{"n_layer": 9, "d_model": 96, "n_head": 2, "n_kv_head": 1, "head_dim": 32, "d_mlp": 256, "vocab_size": 3618, "activation": "swiglu", "norm": "rmsnorm", "norm_place": "pre", "norm_eps": 1e-06, "positions": "rope", "rope_base": 10000.0, "rope_fraction": 1.0, "qk_norm": false, "attn_scale": 0.177, "bias": "none", "tie_embeddings": false, "parallel_block": false, "init": "normal", "init_std_qkv": 0.051, "init_std_o": 0.051, "init_std_up": 0.051, "init_std_down": 0.051, "optimizer": "adamw", "lr": 0.00291, "beta1": 0.9, "beta2": 0.99, "weight_decay": 0.0, "lr_head": 0.00786, "grad_clip": 0.5, "warmup_steps": 513, "schedule": "wsd", "decay_fraction": 0.932, "decay_shape": "sqrt", "final_lr_fraction": 0.0, "batch_tokens": 16384, "seq_len": 256, "doc_mask": true, "train_tokens": 157900000, "steps": 9638, "dataset": "wikipedia_en"}
Each number is 50 + 10 x the weight over its row's rms, rounded and kept within 0 to 99. Layers, rows and columns count from 0. The size before them is the row's rms in percent of the matrix's.

# layer 3 attention query, 64x96, rms 0.121, rows 0-63, columns 0-31
059:48 48 50 53 63 86 70 53 60 55 49 50 49 56 38 36 53 51 55 59 42 41 31 44 41 45 59 51 57 63 41 61
058:55 59 32 49 44 53 46 50 66 38 64 49 51 43 57 39 61 56 59 49 64 43 64 63 41 53 55 62 47 46 51 48
059:49 58 61 55 39 36 53 29 48 61 44 47 57 65 54 49 45 72 31 61 42 51 52 40 58 65 49 50 55 38 38 49
064:40 52 34 43 50 41 54 45 53 54 56 40 42 34 64 45 41 60 37 52 49 51 64 47 59 69 49 50 56 36 42 44
077:51 33 66 49 49 68 44 57 57 47 55 52 58 74 29 62 47 38 60 49 48 62 42 55 45 30 48 49 46 68 53 55
065:43 48 60 47 48 65 53 43 49 58 56 40 56 68 35 48 56 45 60 65 59 53 51 59 45 53 45 78 51 66 55 53
088:57 63 46 40 39 49 39 33 42 49 54 53 46 43 62 43 56 62 41 47 67 50 56 58 48 67 43 50 55 49 45 52
106:57 63 35 59 55 48 37 59 41 46 35 44 37 43 79 46 55 57 39 51 52 45 55 69 34 57 67 52 29 72 44 48
094:55 65 53 65 62 66 40 50 50 44 42 46 48 62 58 64 41 45 61 55 53 71 61 44 56 34 62 49 42 38 70 29
141:59 53 60 47 31 40 79 50 58 53 53 45 64 48 60 60 60 32 65 48 49 48 35 53 55 44 59 41 41 46 50 44
094:60 50 68 66 49 35 47 53 64 54 54 41 31 71 51 39 47 49 65 59 44 58 55 27 77 46 56 61 47 28 60 44
133:52 66 30 39 56 49 63 45 51 52 56 51 56 32 63 59 42 63 36 55 42 52 47 58 30 49 59 42 31 67 53 46
105:46 27 56 44 56 61 57 65 50 35 53 53 67 58 35 78 49 55 61 44 41 65 48 41 45 38 55 57 60 38 60 38
148:48 45 45 38 55 50 31 45 52 54 49 45 44 54 56 33 45 62 41 39 33 53 62 51 46 40 41 42 50 51 66 52
118:42 53 41 42 52 48 42 37 43 46 69 58 67 52 43 57 44 54 51 36 44 58 38 68 36 39 61 49 45 55 50 37
095:52 50 54 43 47 59 54 47 68 52 63 57 57 72 47 35 44 42 48 56 66 51 62 33 55 54 36 49 42 35 63 75
057:18 63 57 39 34 56 50 63 34 43 51 57 54 42 72 53 50 70 47 62 59 48 57 63 51 58 44 63 37 51 54 52
057:69 54 27 42 52 62 50 52 48 53 41 53 60 46 68 37 61 55 45 65 48 50 58 54 43 55 45 53 43 43 37 45
047:37 60 36 27 43 62 49 54 58 48 51 44 62 52 60 45 37 29 49 58 61 68 65 51 42 44 51 34 42 63 59 61
057:36 36 64 60 74 60 45 46 46 71 47 38 53 45 24 40 60 49 56 55 46 50 42 42 39 38 58 55 56 65 55 51
082:62 63 31 57 33 69 55 55 40 41 54 53 44 54 70 64 48 48 39 43 59 38 57 62 47 62 38 46 42 44 33 44
080:56 52 38 57 43 40 46 51 57 35 55 54 58 36 55 61 55 41 38 39 49 32 48 62 62 57 45 47 65 54 48 30
105:39 47 62 48 60 17 44 55 62 47 38 32 41 41 45 48 58 54 50 56 43 57 51 64 57 48 53 55 35 58 58 42
098:39 76 58 43 66 34 56 29 45 42 48 33 45 40 54 31 35 48 53 73 53 52 42 45 63 48 56 42 52 57 60 51
125:54 53 50 67 55 62 39 65 59 45 49 66 49 71 56 51 57 45 62 53 46 58 43 47 55 52 71 65 44 50 57 56
112:61 49 50 37 39 45 64 44 55 66 47 56 41 55 45 56 47 33 65 44 62 46 53 49 64 65 45 52 42 42 19 44
135:47 43 56 59 66 38 50 56 55 47 32 38 41 46 71 36 50 59 55 59 41 70 47 51 63 59 67 61 53 49 47 42
136:51 43 49 37 44 51 48 53 48 53 50 53 52 42 41 71 42 38 60 50 56 39 37 50 37 25 55 50 47 58 46 30
134:36 44 58 49 67 52 65 61 55 41 33 45 48 38 40 49 47 43 47 60 54 38 50 45 62 68 47 44 60 47 44 41
116:57 50 56 49 43 53 42 47 38 39 60 61 68 56 29 43 58 41 40 34 44 45 51 39 51 35 45 50 60 52 54 62
122:45 41 58 31 50 36 49 43 44 38 48 33 33 36 52 52 59 37 54 60 54 47 38 47 63 50 40 59 52 45 56 27
119:47 35 53 54 56 71 53 74 51 42 36 47 71 59 59 59 33 63 54 56 52 46 35 51 48 43 44 55 66 54 42 54
087:62 43 34 38 58 47 50 54 57 50 44 76 42 45 58 47 45 37 56 62 37 28 54 51 60 44 52 50 44 47 48 52
083:54 43 46 43 64 55 40 58 38 53 51 45 42 64 44 65 45 36 52 55 53 40 49 26 58 49 28 48 53 50 42 48
099:57 62 55 35 53 34 58 50 67 56 44 59 39 44 42 53 65 39 56 54 42 56 49 53 66 47 59 52 50 53 57 51
108:66 38 42 33 72 47 45 59 37 57 39 43 50 40 54 52 37 39 36 58 50 27 57 35 50 43 43 44 63 41 45 45
092:49 54 58 59 51 53 25 54 40 42 54 48 38 60 56 51 59 53 49 52 51 79 50 66 42 40 64 57 54 66 55 55
106:28 56 70 65 63 58 44 62 54 56 33 46 32 63 62 43 45 52 62 74 63 64 49 65 52 60 63 60 45 54 46 54
114:58 41 44 41 44 50 63 47 51 43 65 69 58 35 40 77 61 36 42 52 56 39 58 52 47 61 51 65 59 40 49 28
093:59 60 26 38 45 40 60 47 51 45 44 58 52 30 43 48 54 33 54 40 35 37 59 53 49 43 33 39 40 56 69 58
101:54 50 62 60 50 55 51 61 57 41 44 50 36 58 52 43 23 49 70 63 53 62 47 54 65 46 60 53 28 49 55 54
104:56 80 57 57 39 42 46 26 57 60 56 39 43 57 53 39 54 42 50 57 55 53 64 63 63 43 57 55 41 43 49 50
096:52 31 55 41 36 52 32 40 48 51 66 40 51 68 45 50 54 47 50 29 45 49 55 48 58 53 34 65 57 37 55 57
092:60 50 44 36 45 32 46 35 33 44 52 44 42 47 62 44 55 51 41 69 51 48 58 52 54 36 53 44 50 58 43 60
098:44 24 54 39 48 43 45 50 51 46 66 56 58 62 28 66 62 44 49 37 58 57 62 54 53 41 37 43 60 40 50 65
091:47 43 61 34 59 47 31 52 64 51 50 55 50 53 47 42 34 59 46 54 45 51 62 50 55 46 42 38 44 39 57 63
122:40 40 39 52 52 60 40 42 41 47 59 50 69 41 49 46 41 59 53 30 37 62 44 62 40 53 47 34 44 74 51 42
088:68 58 66 42 52 31 55 61 33 65 34 44 48 46 69 41 45 63 52 61 56 35 45 43 53 67 57 84 43 33 34 47
071:46 50 63 46 50 48 57 49 47 45 37 39 65 35 59 59 49 62 63 56 55 54 45 67 43 49 63 56 27 51 64 52
086:64 35 47 34 52 47 43 60 54 68 53 72 50 54 51 53 33 44 48 55 50 36 54 31 56 30 39 47 52 40 41 50
095:65 57 42 48 39 53 59 50 64 44 47 56 40 38 55 52 55 42 55 55 41 47 60 68 57 60 64 66 54 51 61 54
089:25 53 60 59 50 54 36 35 55 58 48 35 57 56 55 34 42 62 40 61 48 61 42 62 45 31 54 55 47 62 44 65
097:59 51 37 40 60 46 49 56 39 48 39 76 48 43 38 65 43 46 52 60 57 34 60 40 57 49 46 36 53 49 47 43
103:59 55 52 60 60 49 40 64 45 51 31 42 44 58 51 45 45 54 56 66 57 55 65 54 58 41 38 32 33 72 41 66
093:49 37 62 45 56 45 63 53 55 42 39 38 36 33 63 44 49 31 59 59 54 53 47 58 54 65 61 51 37 39 42 42
130:47 65 53 66 66 35 52 55 44 51 31 41 49 54 67 31 44 66 59 72 45 62 44 40 52 52 64 56 44 58 44 62
141:47 44 56 68 66 51 37 69 55 38 46 40 40 45 68 42 69 47 57 55 54 63 40 65 45 53 65 60 49 67 68 48
092:66 48 32 66 38 22 80 58 53 48 39 46 49 46 57 51 58 42 61 48 47 37 51 45 67 49 60 48 55 50 38 50
103:38 53 50 68 50 46 60 34 55 48 54 48 50 37 45 55 52 64 32 52 43 45 52 43 44 68 65 74 71 31 40 37
085:42 66 60 58 50 49 55 50 39 41 55 46 43 49 56 57 54 41 62 67 52 52 43 52 32 60 62 55 47 52 54 42
100:58 50 69 43 61 56 47 47 50 58 45 62 40 43 36 55 39 55 49 55 55 33 56 66 56 67 37 56 57 44 45 53
100:52 53 55 55 61 58 31 40 35 49 42 63 54 60 45 41 65 55 32 48 48 46 44 59 30 61 50 65 59 45 50 63
092:29 38 42 49 51 37 53 34 48 39 58 37 57 21 51 57 64 44 55 37 54 61 36 61 50 42 46 33 44 55 61 37
092:44 68 44 53 53 49 56 63 45 47 33 46 51 63 60 52 28 67 61 65 57 39 34 48 53 43 55 45 66 46 36 58
# layer 3 attention key, 32x96, rms 0.12, rows 0-31, columns 0-31
064:44 54 46 46 45 27 67 43 60 48 40 31 62 35 65 37 34 59 40 46 44 64 57 59 62 45 44 49 49 64 44 42
066:35 45 39 48 72 43 48 45 39 48 52 50 67 52 50 51 42 44 44 32 50 53 52 58 41 44 55 41 44 36 43 36
081:39 70 44 41 50 65 77 50 44 55 57 42 54 58 63 38 43 65 43 55 41 42 53 45 43 53 28 38 48 51 53 50
075:51 48 60 43 29 55 75 50 46 49 44 27 54 51 49 38 46 60 47 51 54 59 48 59 42 66 46 37 53 68 41 33
074:46 44 55 67 57 48 48 65 53 61 51 69 62 71 37 46 31 40 50 46 33 66 48 52 60 36 54 55 47 49 61 57
098:58 57 43 75 46 49 29 48 60 45 57 66 48 56 51 38 61 34 43 50 35 70 56 62 34 55 56 56 39 70 65 59
077:44 46 38 37 39 46 58 49 47 48 68 38 37 28 53 32 46 51 54 44 69 40 38 44 40 45 40 46 51 53 64 45
103:55 44 53 35 40 53 54 64 64 45 64 53 43 53 34 48 36 69 65 52 48 64 34 48 65 43 22 50 54 50 48 51
162:35 57 56 70 61 47 41 72 42 34 40 52 67 53 58 42 41 60 66 57 47 75 39 63 43 47 53 46 47 63 52 57
109:50 67 52 58 39 39 56 29 47 62 63 66 54 40 61 54 62 22 56 46 57 49 53 45 59 24 53 39 40 50 61 67
100:60 35 54 40 31 40 51 60 63 52 47 52 37 51 53 62 61 58 64 33 42 63 30 45 66 47 45 44 42 30 59 40
114:39 55 45 45 51 64 46 22 28 56 52 35 65 58 47 30 45 57 57 56 46 47 49 65 47 50 53 43 40 60 53 51
103:63 48 68 41 60 50 60 55 55 33 48 59 55 45 59 51 46 33 64 57 58 58 53 49 62 67 38 54 44 32 60 41
118:59 36 49 35 54 62 36 57 40 47 39 55 38 68 54 35 55 60 41 47 40 55 60 42 56 44 43 50 46 54 48 60
115:29 51 50 47 53 46 50 40 39 44 56 60 75 30 43 45 57 56 53 48 43 49 51 56 48 46 51 54 37 75 35 49
089:47 58 28 66 32 62 59 74 64 43 58 48 46 58 48 42 46 46 46 43 49 70 55 46 56 39 54 42 47 48 64 49
065:39 52 49 54 42 47 55 52 57 38 39 42 57 38 52 49 43 55 62 54 65 57 57 42 60 51 50 56 43 61 59 46
083:57 54 56 40 47 53 54 27 59 69 44 47 45 46 49 35 54 50 52 47 51 59 64 51 51 60 59 43 60 53 40 46
074:50 42 43 40 55 35 44 38 57 72 41 37 57 52 56 41 42 31 38 35 46 51 39 56 51 55 45 46 54 37 47 52
085:51 65 38 74 60 47 28 73 53 51 59 59 65 59 53 58 37 48 58 48 55 63 45 46 58 49 44 50 26 66 46 57
100:68 52 56 28 41 71 62 33 31 51 45 30 41 36 53 37 40 53 37 57 46 48 64 47 46 51 42 44 57 46 57 41
084:55 37 54 56 52 61 58 46 43 41 53 47 60 47 40 46 66 52 37 55 49 60 55 41 30 36 49 51 69 54 64 52
132:23 51 58 72 61 53 44 64 64 51 62 69 59 53 48 67 38 58 58 51 46 61 40 65 56 45 57 46 54 52 39 62
110:36 56 52 51 71 49 20 46 49 58 47 46 51 58 51 45 46 65 38 53 35 68 55 64 40 44 60 44 45 57 42 58
093:44 55 68 54 54 49 58 51 54 67 40 57 46 57 47 43 47 48 46 55 59 60 59 56 55 46 60 46 46 67 41 57
111:73 59 51 56 29 50 71 44 51 44 60 51 61 37 50 59 50 51 68 45 50 63 41 57 42 59 61 56 46 47 60 51
112:42 54 59 56 64 57 56 44 54 75 46 58 46 55 62 64 52 43 50 49 61 36 61 55 53 44 74 61 36 56 40 57
103:56 39 45 56 43 56 53 49 48 41 53 70 73 34 53 56 38 47 67 50 55 49 53 46 57 31 47 39 66 64 54 33
115:62 31 44 60 64 38 53 54 49 40 35 48 39 42 41 56 55 49 54 50 43 40 45 43 55 77 55 54 37 41 35 49
100:53 38 63 57 46 64 48 54 55 36 64 48 47 42 47 49 52 44 34 43 19 46 54 56 49 50 39 33 47 39 82 54
108:50 41 65 40 52 64 56 61 55 51 45 50 59 51 52 59 43 49 58 63 49 24 46 41 53 51 53 44 67 38 35 35
107:48 65 34 62 64 50 54 50 30 40 67 60 52 51 55 52 48 55 54 52 60 51 74 32 45 49 50 69 60 53 43 51
# layer 3 attention value, 32x96, rms 0.109, rows 0-31, columns 0-31
109:47 37 30 53 52 41 41 55 44 53 60 53 52 50 44 57 88 40 59 64 46 62 58 51 32 39 45 50 55 62 51 65
100:47 54 46 62 44 53 36 47 66 36 57 60 51 46 35 19 59 38 56 48 51 63 36 46 52 44 51 28 45 57 67 40
087:35 63 39 55 45 41 53 52 33 45 60 33 41 41 63 65 58 64 44 47 56 46 41 46 59 58 54 64 47 73 41 28
113:48 40 48 55 54 50 41 30 52 56 57 33 55 48 57 32 45 51 36 46 56 54 48 49 53 50 60 44 51 51 29 52
100:40 35 52 51 54 45 56 42 63 50 60 41 44 43 51 38 39 58 58 44 46 48 53 35 71 43 42 44 84 48 51 45
104:51 57 56 48 44 50 50 59 47 53 47 55 60 51 49 60 62 54 46 43 58 36 57 56 31 72 60 64 53 52 35 50
096:46 34 58 43 40 64 62 56 46 44 50 58 57 55 51 45 54 41 56 63 42 65 52 58 31 59 54 34 33 56 50 50
095:52 55 41 47 60 86 55 60 40 42 55 59 59 40 60 38 33 57 54 57 44 43 29 60 50 44 55 63 56 44 49 40
095:47 50 49 53 57 54 45 52 55 52 47 46 39 60 47 45 46 53 52 50 38 46 59 47 55 52 58 53 45 38 59 56
106:55 55 59 47 38 36 56 36 57 47 47 42 39 57 40 48 42 41 19 35 54 51 53 42 49 58 57 25 62 52 38 59
106:36 52 45 47 61 59 49 58 70 74 65 46 44 56 51 54 34 42 53 34 54 42 55 41 46 60 54 56 63 54 55 49
114:47 53 39 46 56 39 41 53 62 53 58 46 35 40 37 51 56 68 67 72 61 59 40 41 67 70 47 55 47 50 46 41
105:60 44 73 41 68 65 61 51 42 57 62 38 31 55 52 66 53 49 36 48 74 62 33 55 43 46 63 44 56 65 45 63
098:60 52 51 56 49 41 53 42 58 55 45 52 61 48 39 38 32 56 48 73 40 64 62 65 55 44 53 56 44 59 66 28
101:44 44 39 46 61 54 37 42 47 67 61 49 48 47 46 41 53 36 43 59 54 47 53 54 50 60 46 53 55 46 70 51
093:68 53 60 48 60 47 54 54 53 41 46 62 77 46 45 42 59 47 59 56 36 45 34 47 39 40 54 54 52 45 62 40
107:50 22 48 42 39 57 51 61 55 51 44 48 50 52 47 51 31 46 39 44 59 53 35 41 57 49 60 66 35 45 69 46
083:58 44 46 56 43 60 44 53 67 37 39 65 51 47 50 44 57 41 61 58 55 58 41 49 74 65 62 57 56 37 54 56
099:46 38 31 66 38 36 61 42 50 49 56 35 45 29 50 38 61 50 51 63 38 48 41 47 36 66 53 56 46 50 47 64
087:57 42 53 42 41 73 38 50 62 57 36 57 49 51 50 63 51 42 67 63 53 44 65 44 51 56 55 49 33 43 56 41
092:57 55 52 45 40 62 56 39 58 61 65 54 45 44 50 58 52 22 59 50 42 62 46 48 51 46 55 52 56 33 52 46
104:49 36 43 49 44 64 58 55 53 53 29 52 59 52 43 34 48 60 73 51 41 40 56 40 36 59 59 42 53 51 59 51
105:38 54 54 49 60 45 49 51 19 50 55 54 26 55 46 67 40 39 53 53 57 42 53 51 60 45 50 53 61 40 45 43
105:52 47 40 48 43 42 37 51 60 32 56 42 59 45 47 36 46 63 56 40 75 60 28 51 43 61 46 68 53 50 62 49
098:44 60 43 42 39 34 63 51 57 54 49 47 64 45 49 58 46 62 62 55 52 42 47 47 45 59 43 42 36 56 82 44
091:51 41 64 69 40 70 65 59 55 44 51 53 60 47 45 39 62 76 51 41 64 66 53 52 41 47 53 53 39 51 38 58
100:56 48 69 58 47 50 33 58 43 42 37 60 70 62 45 40 50 29 55 45 37 47 45 61 51 58 52 52 71 35 40 39
113:57 30 47 49 62 35 47 56 26 50 49 57 54 42 54 63 52 60 51 56 38 41 38 55 53 48 47 30 32 55 49 51
103:49 50 59 47 41 35 53 38 52 39 57 55 33 64 45 62 51 50 49 59 55 48 41 49 48 70 52 63 43 42 47 45
086:52 41 50 42 40 47 55 52 50 56 40 61 56 55 44 63 41 55 51 62 63 53 48 36 50 56 52 81 52 44 49 62
107:34 47 50 54 51 48 46 57 42 35 52 62 55 49 41 67 59 42 55 62 32 55 54 52 49 56 46 52 57 47 64 24
089:49 54 70 47 51 53 55 57 57 62 43 62 34 55 48 57 53 43 59 53 59 46 63 33 40 50 62 48 41 53 39 47
# layer 3 attention output (transposed), 64x96, rms 0.115, rows 0-63, columns 0-31
103:55 55 30 44 52 67 27 46 46 40 41 42 37 39 46 44 55 49 57 48 61 46 41 58 39 46 34 32 67 52 46 46
100:52 44 63 56 43 50 49 68 73 36 53 59 59 36 67 59 32 51 53 65 44 21 55 48 45 47 52 70 39 33 57 59
097:62 37 40 44 54 60 35 36 51 33 45 35 46 26 59 39 62 56 52 44 39 49 48 56 47 42 51 47 45 64 62 47
109:52 43 54 77 43 63 43 58 43 64 50 32 56 60 28 49 62 60 49 53 48 48 56 36 58 50 44 65 42 56 40 47
086:52 48 42 62 32 70 37 40 48 31 43 50 53 50 48 44 51 49 52 56 36 48 51 59 49 49 65 45 44 54 28 43
109:58 45 60 54 58 54 41 46 62 57 61 50 54 44 61 58 67 63 33 61 55 46 60 60 69 38 36 58 53 49 39 61
093:69 58 58 54 48 54 34 66 59 50 56 62 56 52 54 49 54 47 49 70 56 53 49 70 47 45 59 61 44 29 29 41
092:44 49 52 53 52 52 51 63 65 43 56 60 51 51 57 53 70 49 49 67 36 51 48 40 63 32 45 50 40 67 32 55
101:60 59 43 47 39 42 24 54 57 68 30 64 60 66 49 41 52 52 57 55 59 42 48 59 50 51 46 34 53 47 61 65
117:65 39 60 34 49 41 56 33 47 49 55 49 52 53 26 60 39 56 38 57 54 61 53 48 65 43 56 65 65 45 33 50
098:24 58 58 55 70 59 28 41 62 52 48 28 31 43 46 37 37 54 53 60 48 62 40 38 40 42 60 46 64 39 42 55
109:52 44 48 51 51 53 42 71 50 48 43 53 35 48 64 71 54 46 57 39 56 47 55 48 46 59 40 39 53 66 44 47
128:48 51 44 56 54 50 33 53 41 25 43 51 43 41 47 50 45 45 48 48 42 54 55 48 55 57 60 53 52 58 55 42
102:48 39 60 59 49 45 52 64 50 33 43 50 49 54 26 35 31 61 46 52 33 47 55 58 54 74 42 53 57 50 48 44
107:36 44 36 42 55 48 40 63 56 62 59 53 33 44 42 48 60 65 51 44 50 59 52 44 34 64 33 50 52 41 50 49
090:62 58 47 58 44 54 60 41 70 32 52 62 68 52 63 53 43 51 48 57 35 41 34 52 47 65 47 55 43 50 42 47
091:58 58 36 38 55 47 45 39 44 41 30 54 58 50 36 42 46 67 37 51 32 73 62 54 36 54 50 55 47 61 46 51
082:56 59 55 48 40 48 55 51 44 57 43 59 53 54 79 46 41 47 48 48 41 47 39 68 39 50 73 45 47 49 55 48
107:59 47 37 32 42 60 48 47 63 48 51 62 40 40 68 55 48 44 38 52 41 41 58 40 49 52 54 50 41 45 37 46
089:47 66 53 60 41 46 56 64 58 47 47 53 40 74 39 57 41 50 72 50 61 50 34 51 50 43 46 52 57 32 66 48
084:52 54 61 49 64 55 36 31 52 33 49 47 44 43 50 39 36 58 43 51 58 46 68 38 35 67 33 44 59 46 57 61
123:54 50 52 62 48 46 63 46 62 54 54 46 40 30 55 35 55 39 66 65 55 38 40 47 26 53 44 62 43 47 50 41
105:40 51 56 59 54 48 31 51 33 49 36 36 40 64 43 30 57 32 45 43 56 45 38 43 52 59 38 19 65 60 52 58
102:58 57 39 48 47 68 64 57 50 42 56 48 51 61 80 56 61 54 69 57 62 37 56 47 58 45 43 42 53 47 58 62
093:47 48 53 32 47 54 59 39 46 48 45 63 53 56 57 55 45 40 51 44 38 56 61 45 41 56 52 49 51 57 67 45
095:59 55 48 62 43 48 52 53 56 59 50 44 59 60 64 47 64 36 42 64 63 51 48 58 55 49 61 62 58 49 39 45
113:65 52 61 51 54 46 53 34 35 32 44 34 53 56 72 71 52 59 44 55 52 42 51 67 59 40 58 40 44 54 55 35
119:57 53 52 34 48 43 44 64 47 49 55 46 45 43 32 48 52 55 54 30 47 62 55 31 52 59 47 44 49 49 45 40
108:49 39 57 29 53 36 69 55 41 44 44 54 35 65 44 71 45 49 55 44 43 40 60 40 56 59 43 36 47 56 62 50
095:41 63 33 30 47 42 62 46 50 59 40 66 41 56 55 63 52 44 59 43 62 58 37 47 55 38 35 43 55 52 37 49
098:34 40 45 44 53 56 66 64 44 73 54 51 32 65 37 53 41 39 51 47 58 40 45 42 54 77 32 46 45 35 33 49
095:51 59 52 60 55 39 38 38 34 40 46 39 66 39 57 54 57 60 47 43 55 49 63 48 52 40 47 39 46 40 45 58
103:52 54 65 63 60 66 32 43 60 54 58 44 48 52 52 62 43 48 48 40 42 54 44 50 62 44 66 45 53 56 43 69
089:56 42 40 37 56 49 36 63 65 49 39 35 44 60 52 51 45 56 55 53 52 55 56 59 44 45 39 46 53 39 57 47
091:48 42 55 60 41 42 51 53 36 35 45 38 55 32 49 46 42 40 44 62 42 42 54 30 44 54 78 41 49 54 69 32
104:40 40 49 75 48 62 52 46 51 50 49 43 50 36 62 61 42 45 38 49 57 60 49 27 50 69 46 48 51 46 52 41
108:67 60 54 54 45 51 69 37 55 55 46 63 37 50 44 57 43 58 50 52 53 45 38 44 50 57 39 51 51 56 28 49
093:61 50 61 36 49 45 36 51 57 50 61 44 40 31 45 49 60 59 42 54 46 43 51 52 52 31 77 53 52 50 49 24
102:38 56 51 59 43 56 57 52 54 60 58 53 41 64 36 46 50 51 61 61 52 55 50 45 55 51 52 63 49 52 53 61
091:45 48 66 45 53 63 46 58 53 61 45 67 49 31 38 60 63 47 59 38 63 75 60 43 44 56 29 67 51 60 52 51
093:56 53 43 31 43 45 50 61 44 65 59 48 56 62 54 40 54 50 49 46 58 56 30 59 29 48 52 49 55 43 42 53
097:55 33 58 44 44 41 51 40 37 63 50 40 50 61 34 57 45 55 37 42 58 46 38 55 49 48 65 60 55 40 29 56
116:53 52 58 68 49 39 45 57 60 64 47 43 52 51 46 55 59 50 41 48 51 52 40 60 41 35 51 39 59 43 41 36
103:61 44 58 17 54 51 44 55 45 65 58 66 46 51 53 65 42 56 43 46 50 47 53 62 52 36 40 55 45 44 56 44
093:63 60 40 62 57 38 36 50 47 34 36 53 43 63 60 51 57 44 59 64 47 42 46 33 54 38 55 65 60 67 48 35
097:53 35 73 39 59 47 48 44 42 45 35 46 58 59 40 47 41 56 43 47 48 52 46 47 62 59 38 57 46 53 47 58
089:55 55 47 42 31 32 56 45 63 43 48 35 57 29 50 47 55 55 40 38 67 48 47 54 49 69 51 57 47 40 48 40
102:60 52 41 35 39 46 51 35 56 33 46 65 54 48 64 27 49 45 55 53 56 42 60 41 49 69 31 57 43 42 47 50
110:38 45 43 51 55 44 50 41 43 65 55 42 48 51 46 49 53 58 40 50 68 49 63 39 60 34 58 49 64 54 39 37
093:60 68 35 61 51 55 43 48 54 62 63 55 46 64 50 54 57 50 55 56 51 52 51 56 48 37 53 58 59 78 46 47
113:38 52 38 50 49 66 42 41 52 50 70 49 53 44 65 47 47 46 40 37 40 55 64 42 39 69 57 31 48 52 59 71
085:53 65 37 64 47 49 44 66 51 53 48 46 47 84 49 50 66 48 39 48 59 62 37 50 37 46 52 69 51 40 50 52
097:64 52 51 39 59 52 55 36 48 48 45 51 52 30 56 53 45 60 52 65 57 41 56 29 46 66 35 54 49 40 52 49
086:57 44 65 46 49 56 55 35 44 64 44 44 53 36 57 46 56 53 39 52 35 65 61 56 47 55 58 45 39 36 67 60
108:65 54 53 49 41 60 51 32 30 65 62 53 42 56 26 49 46 44 43 61 60 55 53 54 49 45 46 61 51 47 52 44
107:48 54 38 65 56 34 67 47 43 22 37 42 53 43 77 53 56 48 45 46 52 43 23 60 50 65 49 41 46 48 54 44
095:51 49 41 46 48 52 52 47 59 40 56 47 57 60 58 30 64 53 41 63 37 34 54 58 52 45 41 44 48 50 61 45
091:51 52 39 60 50 45 46 53 55 54 52 54 47 74 68 61 57 52 52 55 46 48 43 44 54 37 66 51 62 61 49 42
087:49 60 56 53 53 42 50 51 38 43 36 35 54 52 41 52 45 74 59 62 46 40 44 54 58 45 54 42 41 61 51 42
110:54 52 47 47 50 46 41 71 53 49 36 61 59 66 59 35 63 68 54 59 44 52 56 36 43 70 37 49 59 22 49 67
095:47 43 51 38 58 46 54 47 38 51 55 49 40 60 48 59 41 45 57 53 51 39 62 42 54 53 65 59 42 55 54 43
097:42 46 43 40 59 38 57 57 51 44 52 43 66 55 66 46 46 41 45 34 58 45 32 49 52 65 56 53 54 52 39 56
099:42 63 52 41 48 61 52 52 45 43 41 42 40 47 61 34 54 65 61 61 41 65 66 41 39 64 38 48 37 43 50 65
084:65 29 39 34 41 51 51 48 57 37 54 50 49 31 60 55 51 58 54 39 47 38 54 34 38 38 57 43 60 47 59 64
# layer 3 MLP gate, 256x96, rms 0.138, rows 0-7, columns 0-31
101:38 53 36 50 31 58 50 49 67 48 43 56 52 54 47 54 62 42 55 63 38 45 49 31 55 61 54 59 42 45 67 46
099:54 48 35 49 47 54 50 36 58 46 56 60 59 57 43 50 56 33 50 72 52 60 60 54 60 54 62 49 47 53 28 49
104:61 52 32 54 46 57 61 59 70 54 37 58 71 62 52 56 52 45 44 50 54 38 41 49 59 44 48 40 36 54 65 51
107:40 46 46 45 49 54 48 33 51 56 50 50 54 57 56 49 75 65 55 59 76 59 47 26 57 37 41 57 50 45 45 54
094:56 26 38 44 59 69 61 50 39 44 56 74 48 41 40 37 51 50 57 45 70 45 56 45 52 40 52 42 54 59 28 55
091:50 56 56 47 49 55 49 42 67 51 65 70 47 46 54 63 46 55 52 53 61 59 38 66 56 45 42 63 51 60 25 45
110:63 64 32 47 27 54 53 51 40 60 42 49 56 61 30 59 56 50 42 52 48 36 59 56 40 37 52 53 51 38 46 53
099:50 70 45 49 66 44 46 39 56 62 46 59 52 50 65 53 56 50 42 47 69 54 38 65 33 38 61 53 65 56 62 63
# layer 3 MLP up, 256x96, rms 0.127, rows 0-6, columns 0-31
103:34 36 52 50 44 46 51 59 51 55 43 48 62 57 39 68 57 54 49 42 67 48 44 54 66 55 58 57 46 53 56 34
096:30 74 62 41 54 53 39 47 44 69 51 73 40 37 40 48 38 33 58 59 44 42 49 42 64 56 46 54 52 51 45 36
103:33 43 66 51 44 40 52 44 55 43 53 67 62 45 52 28 58 40 48 43 42 41 47 56 66 58 67 68 43 42 43 59
099:51 48 45 50 52 58 65 41 71 35 39 47 58 47 46 37 58 39 57 55 44 59 43 42 35 55 25 56 53 47 53 47
096:61 58 60 56 48 64 60 42 50 52 36 46 54 44 52 37 59 46 45 62 41 38 70 38 66 55 50 48 46 41 38 43
099:69 61 53 64 49 34 44 48 61 47 47 47 34 49 58 59 45 43 62 64 60 38 50 50 61 50 62 66 44 32 48 45
105:51 56 51 46 71 47 49 41 54 50 52 52 39 35 59 45 44 52 36 57 48 54 43 50 44 53 35 36 55 52 52 56
# layer 3 MLP down (transposed), 256x96, rms 0.127, rows 0-6, columns 0-31
103:64 49 42 31 40 69 47 50 61 52 65 37 39 38 49 62 49 35 63 51 47 52 61 69 53 61 48 54 51 54 57 55
100:52 38 46 71 38 40 44 43 42 48 48 25 49 66 52 59 34 46 56 49 67 50 57 42 42 61 47 58 52 49 48 62
103:57 56 54 48 57 59 53 53 60 39 61 49 51 54 52 48 61 50 46 65 47 51 44 56 46 58 36 51 56 42 71 70
099:41 33 41 56 52 49 49 61 34 66 37 59 52 64 73 54 50 44 41 52 53 51 47 47 55 38 54 52 52 50 58 41
095:50 62 55 60 52 40 47 59 38 41 69 54 43 48 54 39 41 63 58 67 55 31 30 40 57 36 54 45 39 42 50 51
096:60 55 35 45 54 51 48 61 41 63 41 63 56 64 50 56 56 65 51 48 36 53 44 53 63 39 52 72 52 53 56 49
106:50 48 62 44 55 47 62 30 45 62 39 46 54 47 51 33 56 53 41 40 54 44 49 38 42 69 27 45 63 50 42 46